python train.py --num_hidden_layers=11 --hidden_size=448 --num_attention_heads=7 --num_key_value_heads=7 --head_dim=64 --intermediate_size=2240 --vocab_size=3709 --hidden_act="gelu" --norm="layernorm" --norm_place="pre" --norm_eps=1e-06 --positions="learned" --qk_norm=false --attn_scale=0.125 --bias="all" --tie_word_embeddings=true --parallel_block=true --init="normal" --init_std_qkv=0.012 --init_std_o=0.0 --init_std_up=0.012 --init_std_down=0.0 --optimizer="cautious_adamw" --learning_rate=0.000475 --lr_mult_up=0.714 --beta1=0.95 --beta2=0.98 --lr_head=0.00703 --max_grad_norm=1.0 --warmup_steps=424 --schedule="wsd" --decay_fraction=0.617 --decay_shape="linear" --final_lr_fraction=0.0 --batch_tokens=65536 --max_seq_len=512 --doc_mask=true --train_tokens=411200000 --max_steps=6275 --dataset="wikipedia_en"
Each number is 50 + 12 x the weight over the matrix's rms, rounded and kept within 0 to 99. Layers, rows and columns count from 0.

# layer 3 MLP up, 2240x448, rms 0.0138, rows 1188-1242, columns 256-319
53 29 44 47 61 38 68 76 30 88 48 56 73 61 46 49 32 66 54 23 43 55 65 47 37 49 48 73 57 64 45 73 49 56 39 39 68 53 55 37 48 44 59 31 50 42 60 47 72 65 64 66 53 64 57 00 62 39 73 68 53 19 55 52
35 53 48 65 45 63 71 33 58 51 73 37 87 53 37 50 60 50 49 44 48 36 30 39 63 73 45 36 76 69 76 36 27 70 09 51 65 64 69 45 21 33 39 57 53 39 45 48 38 70 33 37 56 32 81 38 68 35 49 86 62 47 35 32
44 71 40 40 58 61 41 32 59 70 44 54 42 61 53 36 67 55 68 39 56 45 44 47 54 59 50 56 59 55 41 57 47 63 48 42 57 65 72 55 60 30 31 33 50 51 46 52 66 52 66 59 56 46 41 45 48 54 56 62 52 52 73 38
65 46 49 38 34 50 49 52 55 45 54 62 50 55 62 50 44 58 53 35 60 57 47 55 55 57 50 58 50 47 54 50 47 56 45 56 46 56 57 50 41 46 65 44 44 59 38 33 50 47 55 43 46 50 64 53 37 48 39 50 57 59 39 51
56 63 66 40 32 46 50 52 39 57 46 49 33 61 18 45 48 38 43 34 34 61 33 49 58 49 55 58 30 43 80 42 56 56 42 50 39 51 31 47 61 66 62 63 48 30 63 44 51 54 52 49 45 53 35 27 55 36 50 40 29 53 51 62
61 44 52 17 49 27 60 38 57 51 39 63 51 58 32 58 51 63 32 54 56 36 53 62 32 64 48 40 68 43 54 53 53 66 44 37 31 41 31 41 50 55 48 48 52 34 62 46 35 57 74 48 63 55 70 69 27 49 60 54 50 55 42 62
55 46 54 32 49 51 42 44 47 56 57 54 53 46 60 49 48 44 32 51 53 61 50 56 41 67 56 50 42 56 46 50 52 62 57 52 54 58 57 40 53 55 56 34 50 51 41 55 46 43 55 61 54 53 66 44 26 49 58 47 49 43 70 35
42 45 46 55 69 44 64 48 60 75 69 61 66 50 53 52 40 33 37 64 41 52 50 59 64 60 53 56 35 57 49 39 46 50 44 48 33 71 50 59 38 46 46 48 21 43 38 44 24 43 34 44 45 56 60 56 57 68 55 67 38 37 49 51
64 34 62 36 47 56 36 34 30 63 41 39 90 52 43 45 58 72 58 49 56 34 69 51 57 65 50 47 69 51 62 45 17 63 39 39 53 38 39 40 66 48 45 39 43 38 32 50 60 68 97 77 67 51 46 50 51 45 67 69 45 38 56 49
51 30 89 49 75 66 33 53 46 62 55 52 34 35 42 41 48 49 34 26 57 60 43 47 53 29 29 44 46 56 48 33 61 48 42 55 66 69 34 40 18 55 46 33 57 49 06 43 27 52 62 58 73 99 59 47 53 65 60 45 30 42 69 70
26 60 43 39 50 40 43 32 43 54 56 52 59 42 40 63 59 56 46 37 48 52 29 28 44 65 60 53 49 40 50 79 49 52 32 58 55 61 61 44 30 29 57 47 43 42 38 40 33 39 33 71 36 48 44 11 37 85 34 61 42 66 53 48
52 46 66 74 10 09 63 61 55 40 52 39 46 40 31 48 37 67 56 60 32 28 38 33 39 53 53 24 57 58 61 78 44 65 51 49 51 71 29 50 31 26 66 54 03 23 47 40 66 44 40 55 46 76 39 45 46 35 56 49 58 47 58 51
43 43 67 47 42 45 51 56 54 40 68 39 59 32 54 29 31 44 35 30 35 62 52 58 52 34 58 55 42 65 48 23 40 38 88 36 63 52 47 57 37 52 61 50 34 52 54 42 49 64 53 65 56 88 50 64 44 38 63 49 54 47 60 41
93 51 55 45 67 51 67 41 56 30 50 60 50 67 63 55 60 51 54 65 45 58 40 49 48 44 33 40 55 71 57 51 58 61 38 58 46 48 44 63 48 62 34 45 45 50 41 48 43 41 63 50 60 49 71 71 62 58 51 27 49 48 38 38
50 23 48 69 48 55 47 77 45 54 67 58 89 36 66 39 37 29 62 48 44 67 47 51 36 43 58 02 56 51 63 50 53 66 63 32 55 76 46 59 14 61 35 35 42 43 42 35 44 52 44 32 42 74 43 50 48 56 80 31 55 55 22 51
66 59 47 63 37 46 48 57 61 61 56 59 59 59 56 36 47 43 47 56 47 56 48 48 76 46 44 57 39 49 71 28 44 62 38 45 39 74 31 56 73 36 61 48 56 55 56 44 47 53 56 45 54 44 55 54 51 55 51 51 39 20 47 52
72 56 53 30 55 34 37 66 57 54 61 53 54 62 75 54 44 58 62 45 53 93 38 37 47 61 57 66 58 59 48 43 63 42 56 67 37 47 50 52 59 31 43 58 53 44 40 44 43 42 59 38 56 44 54 66 41 45 70 51 37 60 51 53
23 52 59 38 53 59 73 29 59 53 55 20 88 65 44 57 46 49 48 52 65 48 47 52 41 57 68 44 74 61 30 41 70 60 44 35 51 50 91 54 66 62 33 28 55 28 81 38 30 71 24 36 65 65 66 60 46 32 45 70 55 59 76 62
46 58 60 54 43 68 58 47 44 75 47 52 47 44 61 42 51 64 62 46 35 41 49 70 59 30 45 52 51 61 55 55 54 48 68 41 43 54 46 59 30 67 43 34 54 53 54 54 62 54 68 58 43 49 62 48 29 54 57 29 39 49 56 58
57 49 70 53 49 51 53 58 43 32 44 32 46 64 46 56 42 56 47 57 38 44 45 41 69 50 53 43 48 41 72 39 53 51 44 87 55 60 49 46 60 47 67 45 36 65 39 51 14 60 33 53 56 45 63 52 55 34 59 46 42 49 57 64
56 58 45 43 59 36 51 45 46 46 57 58 57 56 47 53 49 43 46 56 41 53 50 51 53 46 47 54 52 43 48 53 56 54 55 51 47 44 45 41 61 54 48 53 55 47 41 44 58 48 57 45 49 40 47 54 42 54 42 47 60 41 63 48
47 26 28 47 22 47 49 54 42 58 31 59 59 59 48 54 63 73 42 30 51 68 49 47 20 87 47 63 49 43 58 49 32 77 47 35 51 50 62 73 69 53 45 39 62 48 58 49 52 40 25 46 53 22 78 67 57 52 60 56 55 44 39 39
40 42 50 60 34 45 31 49 45 38 47 53 63 52 40 46 53 39 34 19 42 60 44 57 38 18 61 38 38 52 22 65 19 42 39 43 73 65 52 40 46 57 95 37 45 54 74 44 54 45 54 31 51 60 57 60 56 25 72 48 68 39 39 31
67 38 58 54 65 52 45 62 40 45 46 45 59 37 58 58 40 52 36 51 54 56 49 44 46 50 47 63 47 37 50 51 42 49 51 67 62 30 74 38 42 66 50 21 56 37 40 64 44 62 79 66 49 67 38 59 41 34 61 64 47 43 56 28
45 56 38 58 42 50 52 40 53 54 48 57 39 46 58 51 34 45 53 50 46 45 53 56 48 51 54 39 65 49 48 52 49 47 61 46 65 44 49 54 51 45 54 52 47 51 63 64 44 53 46 40 54 54 54 50 55 53 39 44 55 47 50 47
52 51 60 51 42 47 51 40 45 57 69 44 63 30 62 45 70 44 58 54 35 72 36 36 53 59 61 40 35 44 41 58 41 58 43 54 40 57 45 42 76 63 65 59 34 53 51 54 36 55 60 62 60 54 32 58 39 59 47 48 51 47 49 38
39 63 54 47 26 53 27 75 58 32 61 75 27 44 38 62 47 42 34 56 62 55 66 39 43 35 45 55 59 58 33 41 55 37 44 56 37 58 64 34 13 16 56 50 52 40 44 46 54 32 36 64 36 75 41 60 54 90 51 34 39 28 46 58
54 49 55 30 44 50 51 59 36 36 37 51 58 46 60 44 43 57 36 42 52 60 45 49 48 67 50 38 51 38 54 33 43 53 55 38 38 50 49 55 42 56 39 41 23 56 67 48 52 37 65 44 55 52 43 62 31 63 51 51 37 60 55 58
46 48 58 58 37 45 43 55 42 55 47 50 49 38 61 43 44 58 48 33 50 67 35 57 30 24 66 62 61 56 58 53 55 45 45 61 67 38 37 33 58 61 56 33 47 63 55 63 48 52 41 53 50 43 41 54 31 51 55 50 52 58 57 46
48 53 45 47 35 34 37 49 56 51 59 59 54 44 58 48 42 50 52 53 52 59 52 54 51 65 43 48 40 43 42 35 50 47 54 45 58 46 48 43 51 50 58 44 40 55 45 49 39 42 55 48 54 46 60 51 38 52 54 40 58 42 54 44
59 54 52 50 45 50 53 48 61 59 43 67 41 48 56 39 56 49 52 34 55 51 51 54 51 49 44 41 44 44 53 48 57 53 53 51 48 55 56 45 49 47 57 44 49 55 49 49 60 52 45 50 45 53 49 57 49 45 40 45 53 39 51 53
54 55 54 30 56 44 47 60 49 49 48 62 40 55 48 47 40 47 49 57 46 54 41 51 50 57 61 39 29 70 41 56 49 52 53 55 53 52 54 57 64 47 44 55 49 46 54 55 46 52 36 52 64 48 40 47 45 59 42 52 48 48 54 55
42 45 50 55 44 69 43 52 64 56 55 46 37 41 49 45 64 53 58 56 38 72 47 58 48 60 49 59 46 55 56 57 47 33 60 39 52 47 46 54 49 62 67 41 50 48 66 39 54 48 37 48 38 53 56 44 41 48 37 61 38 54 36 48
51 40 36 50 49 46 49 45 47 63 52 32 56 64 36 47 57 52 27 47 45 52 48 76 72 46 42 45 43 68 53 44 51 37 45 69 35 43 55 62 54 77 64 17 47 62 46 52 53 35 59 48 57 46 31 61 38 60 67 44 54 41 63 60
67 42 69 40 27 43 32 42 60 50 41 15 59 25 50 45 44 80 40 35 50 31 26 38 27 51 44 73 55 58 62 44 40 43 59 41 36 47 42 32 53 60 58 26 70 51 45 55 55 48 44 47 60 47 55 58 46 38 56 38 60 43 53 47
41 54 70 47 57 61 61 51 68 27 59 28 58 55 50 55 37 57 34 41 52 63 58 43 83 59 37 43 47 61 43 68 14 35 39 57 63 45 32 61 36 47 61 09 54 63 55 43 19 54 54 55 29 95 61 36 55 42 54 43 54 51 61 46
53 54 34 42 50 33 55 49 61 60 54 22 28 67 65 42 39 43 03 39 48 57 38 51 66 40 53 44 59 45 58 48 36 63 58 53 50 61 54 49 54 32 69 35 43 57 53 43 08 36 53 59 69 80 31 60 72 52 47 44 46 44 59 54
68 53 54 38 58 60 52 39 56 71 54 30 21 40 46 72 56 52 19 53 51 48 46 44 55 68 53 54 66 46 22 42 46 59 50 45 54 38 28 66 49 58 48 35 46 36 71 46 34 64 69 35 50 55 42 73 57 40 60 71 44 50 37 60
32 41 48 56 39 42 50 55 59 36 40 86 62 49 40 50 43 71 66 45 61 31 63 20 23 30 35 66 40 78 56 62 45 74 50 47 39 68 58 20 90 32 67 46 54 45 59 51 46 79 58 45 64 33 37 41 46 39 38 47 48 66 39 46
66 70 49 23 70 39 60 47 43 65 59 43 54 44 52 48 51 40 54 55 40 37 22 47 73 41 54 33 30 43 59 31 40 55 53 33 57 40 36 48 45 52 62 37 52 19 57 52 46 63 75 37 43 58 50 49 55 46 83 31 47 53 54 57
63 64 53 55 65 51 59 57 70 43 59 45 43 46 46 39 50 64 39 55 49 60 47 47 41 49 41 48 63 72 51 67 78 66 56 36 50 60 51 77 38 44 48 43 46 45 82 39 57 52 39 69 68 54 64 38 44 66 56 49 66 40 51 61
08 43 52 39 34 68 26 76 32 19 57 67 54 26 71 62 68 52 53 34 46 62 79 42 74 37 66 85 49 68 33 63 74 37 14 43 53 49 42 59 30 70 41 47 46 62 47 35 25 51 68 38 50 79 31 29 58 64 70 57 45 54 55 54
61 68 52 51 48 60 55 62 31 59 54 45 49 56 50 50 37 56 44 56 32 45 49 48 57 39 58 50 59 49 72 40 54 42 55 62 46 60 56 54 40 41 53 38 34 47 39 42 56 60 33 52 58 57 44 66 68 43 51 73 40 52 55 49
51 42 67 56 42 52 53 60 52 49 59 62 64 65 43 46 45 42 59 53 56 47 49 45 47 54 53 49 52 46 53 44 33 48 44 50 55 50 50 65 51 45 55 55 48 56 51 48 63 48 50 49 49 46 42 44 56 51 55 52 51 55 44 38
72 47 63 48 26 42 55 61 43 64 84 44 58 40 47 29 74 64 64 75 42 44 38 40 39 53 65 43 40 37 36 51 52 55 53 24 53 50 33 40 28 62 57 42 47 43 55 53 69 38 45 15 48 43 14 52 37 49 53 42 40 41 43 47
59 32 43 42 61 76 49 68 39 58 67 52 61 50 63 46 57 66 27 54 35 59 73 37 38 59 56 66 76 38 49 46 37 52 39 63 52 25 51 72 44 48 49 42 42 54 45 51 64 68 65 47 51 57 45 30 60 40 79 58 33 43 57 56
45 56 47 47 58 53 41 47 46 51 44 48 38 48 44 41 44 63 38 53 52 45 40 57 55 42 35 55 57 69 40 60 48 46 58 55 53 48 41 49 54 50 52 47 59 37 53 57 44 59 57 47 73 50 56 47 43 51 61 72 51 50 53 59
37 39 36 53 46 48 58 43 50 61 48 48 57 45 46 48 40 66 41 60 41 41 45 38 37 55 45 44 54 53 38 49 30 51 54 36 47 74 66 52 53 47 52 50 53 44 38 47 52 32 53 52 59 40 48 49 30 79 38 46 44 32 47 41
61 46 50 52 34 73 66 85 61 55 51 61 64 71 55 56 47 72 36 39 56 40 68 34 24 17 50 32 31 58 78 77 65 68 00 71 36 43 39 64 80 18 47 43 41 51 62 51 34 85 40 74 52 53 32 48 52 19 60 59 60 62 54 27
45 42 51 51 53 63 39 38 59 46 57 51 40 54 49 45 53 43 59 36 57 52 58 78 66 39 41 43 62 49 38 46 53 61 54 56 37 56 39 29 42 50 39 36 55 57 43 47 72 51 40 47 57 53 34 49 44 41 33 64 50 49 51 56
37 82 63 70 26 63 55 42 36 48 55 23 46 38 63 53 37 74 35 62 51 40 45 33 64 44 51 44 62 66 34 78 68 42 78 34 64 71 61 18 31 64 52 71 31 28 44 55 59 42 58 62 47 33 56 46 58 81 56 49 42 46 32 42
54 35 46 52 36 57 49 83 46 50 60 67 55 69 50 34 60 41 60 78 64 51 66 40 36 46 52 38 59 52 53 44 33 51 46 51 58 62 77 50 27 49 53 58 51 44 35 51 65 47 46 60 36 39 46 30 65 57 53 58 57 31 60 61
46 41 56 52 41 63 44 38 74 61 78 53 68 64 33 42 39 56 31 57 60 57 38 51 45 54 43 54 59 53 63 58 53 56 38 59 24 52 30 45 70 76 38 41 40 45 31 48 33 54 35 52 58 51 44 57 55 55 58 52 44 41 65 66
59 44 43 57 43 40 56 49 58 45 54 48 59 50 60 51 47 55 38 37 41 61 56 55 48 49 58 44 53 56 48 50 70 59 51 31 50 47 50 56 49 48 53 43 60 55 48 56 49 57 40 49 51 53 60 51 53 52 51 61 65 49 50 57
52 50 46 49 51 60 46 54 52 45 50 47 60 49 50 52 51 43 44 53 52 53 52 62 47 54 43 44 48 49 46 43 45 47 56 55 44 45 49 59 41 48 51 60 39 66 42 48 65 58 51 54 61 50 47 48 42 50 48 51 67 54 60 46
# layer 3 MLP down (transposed), 2240x448, rms 0.00942, rows 1188-1241, columns 256-319
36 36 36 56 33 69 37 55 40 56 55 64 07 72 65 53 33 29 26 72 44 48 51 49 48 53 42 65 65 43 49 42 50 40 54 55 38 52 52 47 59 46 48 53 41 49 26 54 51 60 18 73 28 56 47 76 57 28 70 45 51 54 52 52
36 66 67 43 43 33 76 08 52 22 39 58 72 77 31 30 53 29 45 61 51 42 60 85 36 40 42 48 47 01 77 35 40 27 41 58 72 11 04 37 34 59 61 45 49 50 70 37 98 71 67 58 07 63 52 60 53 38 59 47 38 27 52 70
51 54 77 63 44 40 62 51 70 35 74 33 27 45 30 49 43 60 61 47 56 27 33 25 48 44 31 55 49 52 47 42 56 64 77 45 42 57 42 71 39 45 70 61 64 68 62 47 41 55 31 34 39 40 63 51 42 55 32 36 40 57 51 52
54 41 52 55 56 50 57 62 45 58 54 42 51 53 47 50 49 47 50 58 55 50 50 45 43 52 57 57 65 49 43 42 53 52 47 51 50 45 46 50 48 49 50 47 51 27 59 46 51 55 48 43 50 46 35 50 50 66 63 54 40 38 59 42
37 48 41 57 44 71 54 64 51 46 36 53 71 41 59 62 61 43 47 69 45 52 56 61 51 55 71 59 57 58 34 57 49 47 41 69 58 56 45 33 38 34 75 49 28 70 42 51 45 39 22 62 49 43 55 61 40 76 77 43 38 45 30 27
46 48 51 52 52 29 44 56 69 52 45 25 30 49 60 48 51 34 54 53 61 53 43 58 53 46 54 72 59 48 55 44 61 26 54 44 76 47 47 51 58 64 23 49 58 52 34 36 49 52 53 35 50 51 29 53 51 66 64 39 40 53 38 49
53 50 52 65 44 53 48 47 49 48 44 61 52 65 53 51 42 44 66 52 48 44 63 44 58 45 51 35 60 44 61 55 42 57 46 52 47 41 40 52 42 38 40 47 68 72 49 21 46 58 43 49 46 43 37 46 74 40 42 67 43 55 35 52
53 59 38 56 42 50 58 55 72 60 58 48 42 49 62 63 42 55 50 42 52 66 49 35 57 63 49 45 51 47 64 77 43 54 64 62 23 65 77 61 43 73 40 71 55 48 33 41 44 51 70 46 47 42 39 80 49 48 68 40 47 32 60 49
26 54 45 70 44 44 44 31 48 38 36 42 66 43 60 27 70 23 34 33 38 58 72 63 47 26 45 57 56 46 48 50 62 71 44 52 55 45 56 42 46 52 75 57 47 75 52 48 68 31 41 47 49 49 41 55 70 73 44 47 47 72 35 54
45 55 33 70 24 48 22 27 46 46 39 51 49 50 50 46 39 41 71 56 33 54 70 62 58 66 57 55 66 46 39 54 77 23 31 63 49 79 60 43 61 47 60 72 54 29 51 45 46 60 37 46 35 49 41 49 43 51 41 48 57 66 52 92
61 50 56 55 28 45 52 59 37 59 52 56 70 56 39 64 35 37 55 36 66 38 69 58 61 64 57 56 51 46 54 49 57 47 60 47 50 64 51 59 56 54 55 32 34 46 58 47 48 66 47 55 33 56 50 71 72 30 33 53 52 41 57 45
56 39 52 63 48 26 52 51 48 49 37 35 57 34 40 42 73 61 55 60 51 39 36 36 69 57 40 56 39 47 63 65 53 53 52 48 46 69 48 60 48 67 56 68 46 65 35 63 27 51 58 65 52 47 26 40 62 22 56 57 46 57 38 53
68 42 31 46 52 61 66 62 41 47 49 65 69 58 47 80 40 62 65 72 58 50 53 47 51 89 38 59 39 42 43 43 54 37 53 40 43 38 49 25 63 52 50 62 73 54 34 42 53 69 47 41 62 45 39 47 74 56 77 36 41 80 36 30
36 42 53 50 41 48 52 50 53 59 54 67 46 37 46 38 53 33 49 34 43 54 53 56 65 51 41 50 62 45 53 54 46 41 42 44 62 37 52 49 57 45 64 53 63 42 58 59 46 50 47 52 44 50 39 35 33 41 49 79 44 57 47 49
34 15 36 44 57 57 42 71 45 55 55 56 60 26 56 56 35 63 34 54 54 79 56 71 52 48 42 43 37 46 47 46 58 29 63 70 49 60 42 41 59 36 74 45 47 81 42 59 39 31 57 43 39 54 54 53 56 61 53 44 42 49 63 49
41 47 31 45 49 79 39 44 40 49 48 47 48 46 58 65 52 46 64 46 61 48 58 67 44 61 58 49 67 66 46 59 72 30 38 53 64 30 61 56 44 59 43 49 56 47 41 35 53 43 51 54 55 50 45 45 54 52 46 63 59 71 51 64
53 51 46 62 51 48 58 51 46 45 63 51 41 34 41 42 58 29 60 45 56 45 52 52 50 45 59 45 47 63 59 52 58 56 53 54 53 63 41 66 68 43 67 38 47 54 64 65 65 55 47 56 44 48 44 55 59 48 58 52 44 38 52 50
74 26 19 55 28 51 45 79 57 54 57 89 38 27 52 49 48 37 64 47 46 86 61 30 69 57 25 41 27 48 64 35 61 76 44 66 55 52 43 35 29 26 79 47 63 73 38 52 76 73 54 52 19 45 25 36 32 38 62 56 57 28 49 59
51 38 46 62 45 38 43 64 45 41 62 46 63 51 45 49 41 32 53 65 67 64 64 37 30 63 58 65 39 54 41 39 47 63 44 56 65 53 59 57 57 55 53 49 43 53 54 59 27 67 41 34 44 50 39 55 74 52 54 64 39 49 45 48
67 82 51 49 46 48 50 49 58 37 40 55 44 50 31 29 49 56 66 76 70 53 29 40 25 56 45 45 27 20 47 53 55 45 47 39 31 36 49 55 42 35 62 52 54 31 44 24 62 78 43 53 26 64 72 51 57 42 31 40 71 40 53 47
52 40 56 58 41 53 59 56 57 53 44 34 43 41 53 48 49 63 52 51 52 51 49 43 46 41 54 48 57 52 44 53 40 45 37 52 49 52 56 55 46 36 60 51 42 57 55 61 42 49 55 49 57 57 49 44 63 40 52 52 40 57 44 53
56 52 60 46 50 50 34 72 58 39 58 56 34 66 46 53 55 55 63 47 65 56 51 58 37 55 39 53 66 54 43 46 54 41 54 73 56 50 45 45 49 53 38 50 53 63 39 45 29 56 41 43 48 45 49 51 52 44 78 42 34 45 48 48
45 50 51 42 38 20 37 41 21 84 53 72 60 36 53 55 49 62 64 46 53 65 63 57 80 54 49 43 52 47 60 45 55 34 35 63 51 70 58 49 38 48 45 55 36 44 59 51 45 64 44 41 24 49 62 65 51 29 62 53 27 55 39 41
71 51 27 53 72 40 58 46 41 67 57 46 60 57 57 44 53 47 56 54 55 73 36 49 61 51 39 46 48 57 41 54 48 60 46 51 41 53 45 79 62 51 65 43 78 51 66 48 59 37 41 48 47 39 43 50 50 70 43 49 63 50 57 46
54 43 47 48 58 45 56 61 56 47 46 48 67 61 40 45 58 60 47 60 45 51 48 59 49 55 39 62 41 49 53 43 53 45 44 51 47 69 51 50 49 55 47 51 50 42 45 55 55 39 46 56 51 46 55 55 38 40 48 54 49 52 46 51
52 46 41 44 49 57 49 56 56 58 41 66 55 60 59 49 43 57 59 52 58 49 73 57 33 51 48 59 57 42 48 48 42 47 52 55 44 61 50 55 28 53 47 29 56 59 51 53 48 57 52 39 60 60 62 47 51 46 54 42 38 52 64 49
50 63 57 49 47 47 43 21 49 52 44 47 42 55 37 65 46 70 55 55 53 67 46 47 52 48 47 43 47 69 40 50 52 34 40 40 57 48 57 45 57 45 36 53 46 47 51 71 57 48 56 52 73 43 69 68 49 32 48 39 49 65 35 53
56 60 57 55 54 55 56 42 55 47 66 36 51 63 51 60 50 51 47 49 45 47 51 51 61 49 35 57 56 50 54 48 42 59 51 49 52 43 46 52 46 58 60 46 59 45 34 51 32 64 58 43 55 41 57 59 51 66 52 60 58 64 51 56
66 57 36 35 44 52 54 57 58 45 45 40 63 51 57 77 44 50 65 71 43 36 57 37 54 62 42 60 55 53 52 32 48 55 41 42 54 53 55 73 49 56 70 52 45 46 55 42 49 55 64 47 55 47 42 43 87 48 52 50 54 41 54 47
41 49 55 53 55 61 50 55 47 56 52 51 41 50 50 59 57 49 45 43 51 25 44 60 51 41 50 46 58 57 58 56 55 67 52 53 59 57 45 41 45 47 38 52 58 47 47 56 51 58 58 49 44 47 43 48 61 61 46 62 42 61 49 55
40 43 53 53 53 51 51 54 38 50 54 41 50 46 48 53 48 46 50 57 48 45 46 46 44 53 64 53 55 53 39 54 47 54 45 54 55 42 57 53 58 50 46 49 51 48 46 46 46 52 49 54 55 44 51 49 50 55 49 53 45 49 56 56
57 52 51 54 45 55 54 42 53 44 50 32 56 57 51 66 53 45 42 56 47 47 53 62 55 46 59 57 55 45 50 55 43 65 43 50 49 57 57 51 15 55 44 41 47 54 46 54 53 50 57 37 46 42 42 47 51 49 50 50 36 48 42 40
58 47 46 56 53 33 69 62 45 45 57 60 67 64 47 62 45 49 35 46 55 37 64 39 52 43 54 44 43 54 43 46 46 62 30 61 34 50 50 53 46 53 18 59 43 38 30 57 35 50 54 39 62 49 35 67 57 47 62 47 44 40 49 47
58 47 62 43 45 64 44 64 77 29 47 45 22 45 45 66 48 31 66 30 52 66 63 22 53 47 72 46 59 54 64 50 46 54 50 49 61 81 38 45 52 48 68 48 44 69 70 46 42 68 49 33 59 49 73 62 57 23 65 59 39 53 29 42
50 40 51 75 43 49 25 60 41 53 55 70 49 76 50 61 48 30 71 46 43 50 51 51 50 56 35 49 47 48 51 45 57 56 58 37 40 58 59 49 58 58 79 63 43 44 34 44 44 56 52 54 55 55 56 47 73 43 63 36 39 59 41 59
56 49 15 49 62 34 42 69 42 45 50 24 49 66 41 45 47 71 29 61 46 51 46 67 61 40 66 46 60 38 55 53 33 32 60 48 42 40 27 53 48 47 57 51 46 68 45 56 57 58 59 58 61 58 23 36 39 56 35 51 52 60 63 50
42 57 64 70 44 40 34 33 62 47 33 31 46 28 70 65 54 50 52 43 35 45 42 70 77 82 37 56 60 68 37 63 41 52 50 44 46 52 68 72 82 54 57 54 43 64 57 40 57 67 53 22 51 37 42 70 23 63 57 73 37 32 62 70
41 72 37 33 51 57 33 08 46 57 49 79 57 46 60 54 48 58 38 64 56 60 55 59 49 43 24 48 67 65 19 54 79 37 50 53 53 47 55 62 12 46 61 53 52 49 79 46 70 64 50 39 44 45 77 43 36 53 39 30 77 53 65 59
83 74 53 69 43 14 46 22 54 29 35 47 25 64 52 43 63 19 69 27 45 24 56 76 60 73 43 55 79 49 34 66 66 29 46 48 34 47 54 47 08 60 67 63 21 44 72 57 49 37 59 44 68 56 87 53 44 36 52 35 52 51 52 43
36 36 57 68 41 50 49 30 57 50 33 55 61 43 48 67 53 47 55 53 56 52 61 39 34 56 36 58 40 63 27 52 52 45 36 40 59 56 59 63 59 41 42 66 53 52 61 37 35 84 25 52 89 48 44 34 58 48 67 58 66 64 32 48
53 34 43 51 56 62 52 51 55 45 44 46 39 48 39 48 36 54 46 41 48 32 56 46 60 42 44 60 41 29 54 53 17 45 54 47 43 56 47 51 60 53 54 54 39 35 48 86 37 57 58 33 47 61 53 34 52 57 48 44 58 55 65 46
66 60 51 61 57 37 53 33 67 55 46 80 72 61 25 25 99 70 99 46 62 58 26 55 45 44 44 24 44 47 44 69 63 53 38 40 71 50 80 45 32 74 55 51 19 12 41 79 64 57 40 45 35 08 99 89 65 22 57 44 48 55 28 99
52 55 52 52 41 36 43 28 61 39 49 62 39 49 55 43 57 38 49 45 50 49 36 47 49 59 54 45 48 51 34 67 55 56 45 49 54 34 42 42 64 55 42 61 64 52 55 65 40 45 62 56 55 53 46 58 47 62 40 44 47 44 47 46
55 53 44 41 56 50 48 46 57 62 45 35 48 43 54 51 60 51 53 49 45 55 58 59 47 46 53 58 56 60 45 57 64 47 64 44 35 56 56 45 49 50 48 41 53 39 42 59 40 58 42 65 37 52 52 51 47 48 38 50 41 52 58 60
38 27 51 59 58 59 44 67 71 52 50 39 69 55 62 63 25 66 51 43 48 82 66 69 45 67 38 71 53 61 44 43 53 41 48 70 47 68 56 45 50 58 42 35 58 66 35 50 42 37 69 68 59 64 57 70 52 48 71 64 28 62 58 50
54 55 67 46 45 68 42 21 44 66 36 44 51 46 61 30 45 28 74 55 46 73 49 81 78 52 27 36 33 58 25 77 51 55 32 73 35 64 25 59 38 72 57 40 53 44 66 77 63 51 67 72 43 69 66 62 42 58 50 38 66 64 70 53
53 51 45 62 44 56 54 53 52 43 50 59 54 48 64 67 54 38 51 61 49 46 49 46 52 64 50 48 45 37 52 46 44 48 43 41 43 65 58 50 50 44 72 50 48 58 59 40 52 51 45 45 39 49 49 44 52 48 53 40 58 54 55 46
51 67 42 50 42 48 33 45 57 46 47 48 53 65 52 40 54 38 49 49 63 43 48 71 47 50 66 61 54 52 46 58 58 37 36 64 54 33 48 45 43 45 37 41 58 64 48 61 37 49 51 46 43 48 50 50 58 44 52 50 61 60 45 51
46 21 44 61 49 35 54 43 53 43 47 17 45 43 43 36 28 14 62 30 29 61 49 84 76 57 55 41 72 39 75 48 56 47 75 44 55 24 20 61 53 75 51 40 31 48 32 54 61 34 71 66 56 61 22 54 77 66 69 54 56 44 73 57
36 73 55 58 61 39 59 57 32 56 54 46 45 47 56 55 38 63 47 44 57 35 43 47 42 59 51 52 43 47 54 53 52 40 54 44 52 38 56 57 60 50 52 60 65 43 59 52 39 61 55 49 33 49 77 38 54 49 62 60 34 52 44 33
64 44 62 34 27 59 69 30 41 65 26 73 48 68 38 66 80 59 60 67 45 40 53 28 31 63 65 45 49 29 49 47 36 86 21 36 50 51 76 79 58 26 53 46 45 25 52 66 65 30 57 65 40 53 83 50 51 02 26 40 62 70 68 45
53 62 44 31 48 58 53 33 52 58 56 37 33 26 75 61 45 53 50 03 35 61 38 45 60 49 64 43 39 28 70 57 61 42 71 54 49 48 45 43 36 53 28 33 40 55 60 55 44 62 62 60 39 66 58 31 54 51 18 37 33 60 39 50
46 51 58 50 64 61 48 36 49 69 47 62 38 48 35 49 51 53 39 54 39 59 62 62 50 58 61 59 46 66 53 40 57 50 47 46 51 54 65 69 33 53 77 41 51 38 31 48 50 49 43 38 47 44 69 43 49 46 54 47 52 49 27 67
55 52 43 45 58 54 47 56 31 43 46 62 45 50 44 43 49 55 65 57 46 41 36 44 54 61 42 60 42 51 63 49 45 48 33 57 45 69 46 45 46 50 51 59 39 49 59 36 62 48 57 65 57 42 39 51 37 51 50 50 45 55 56 50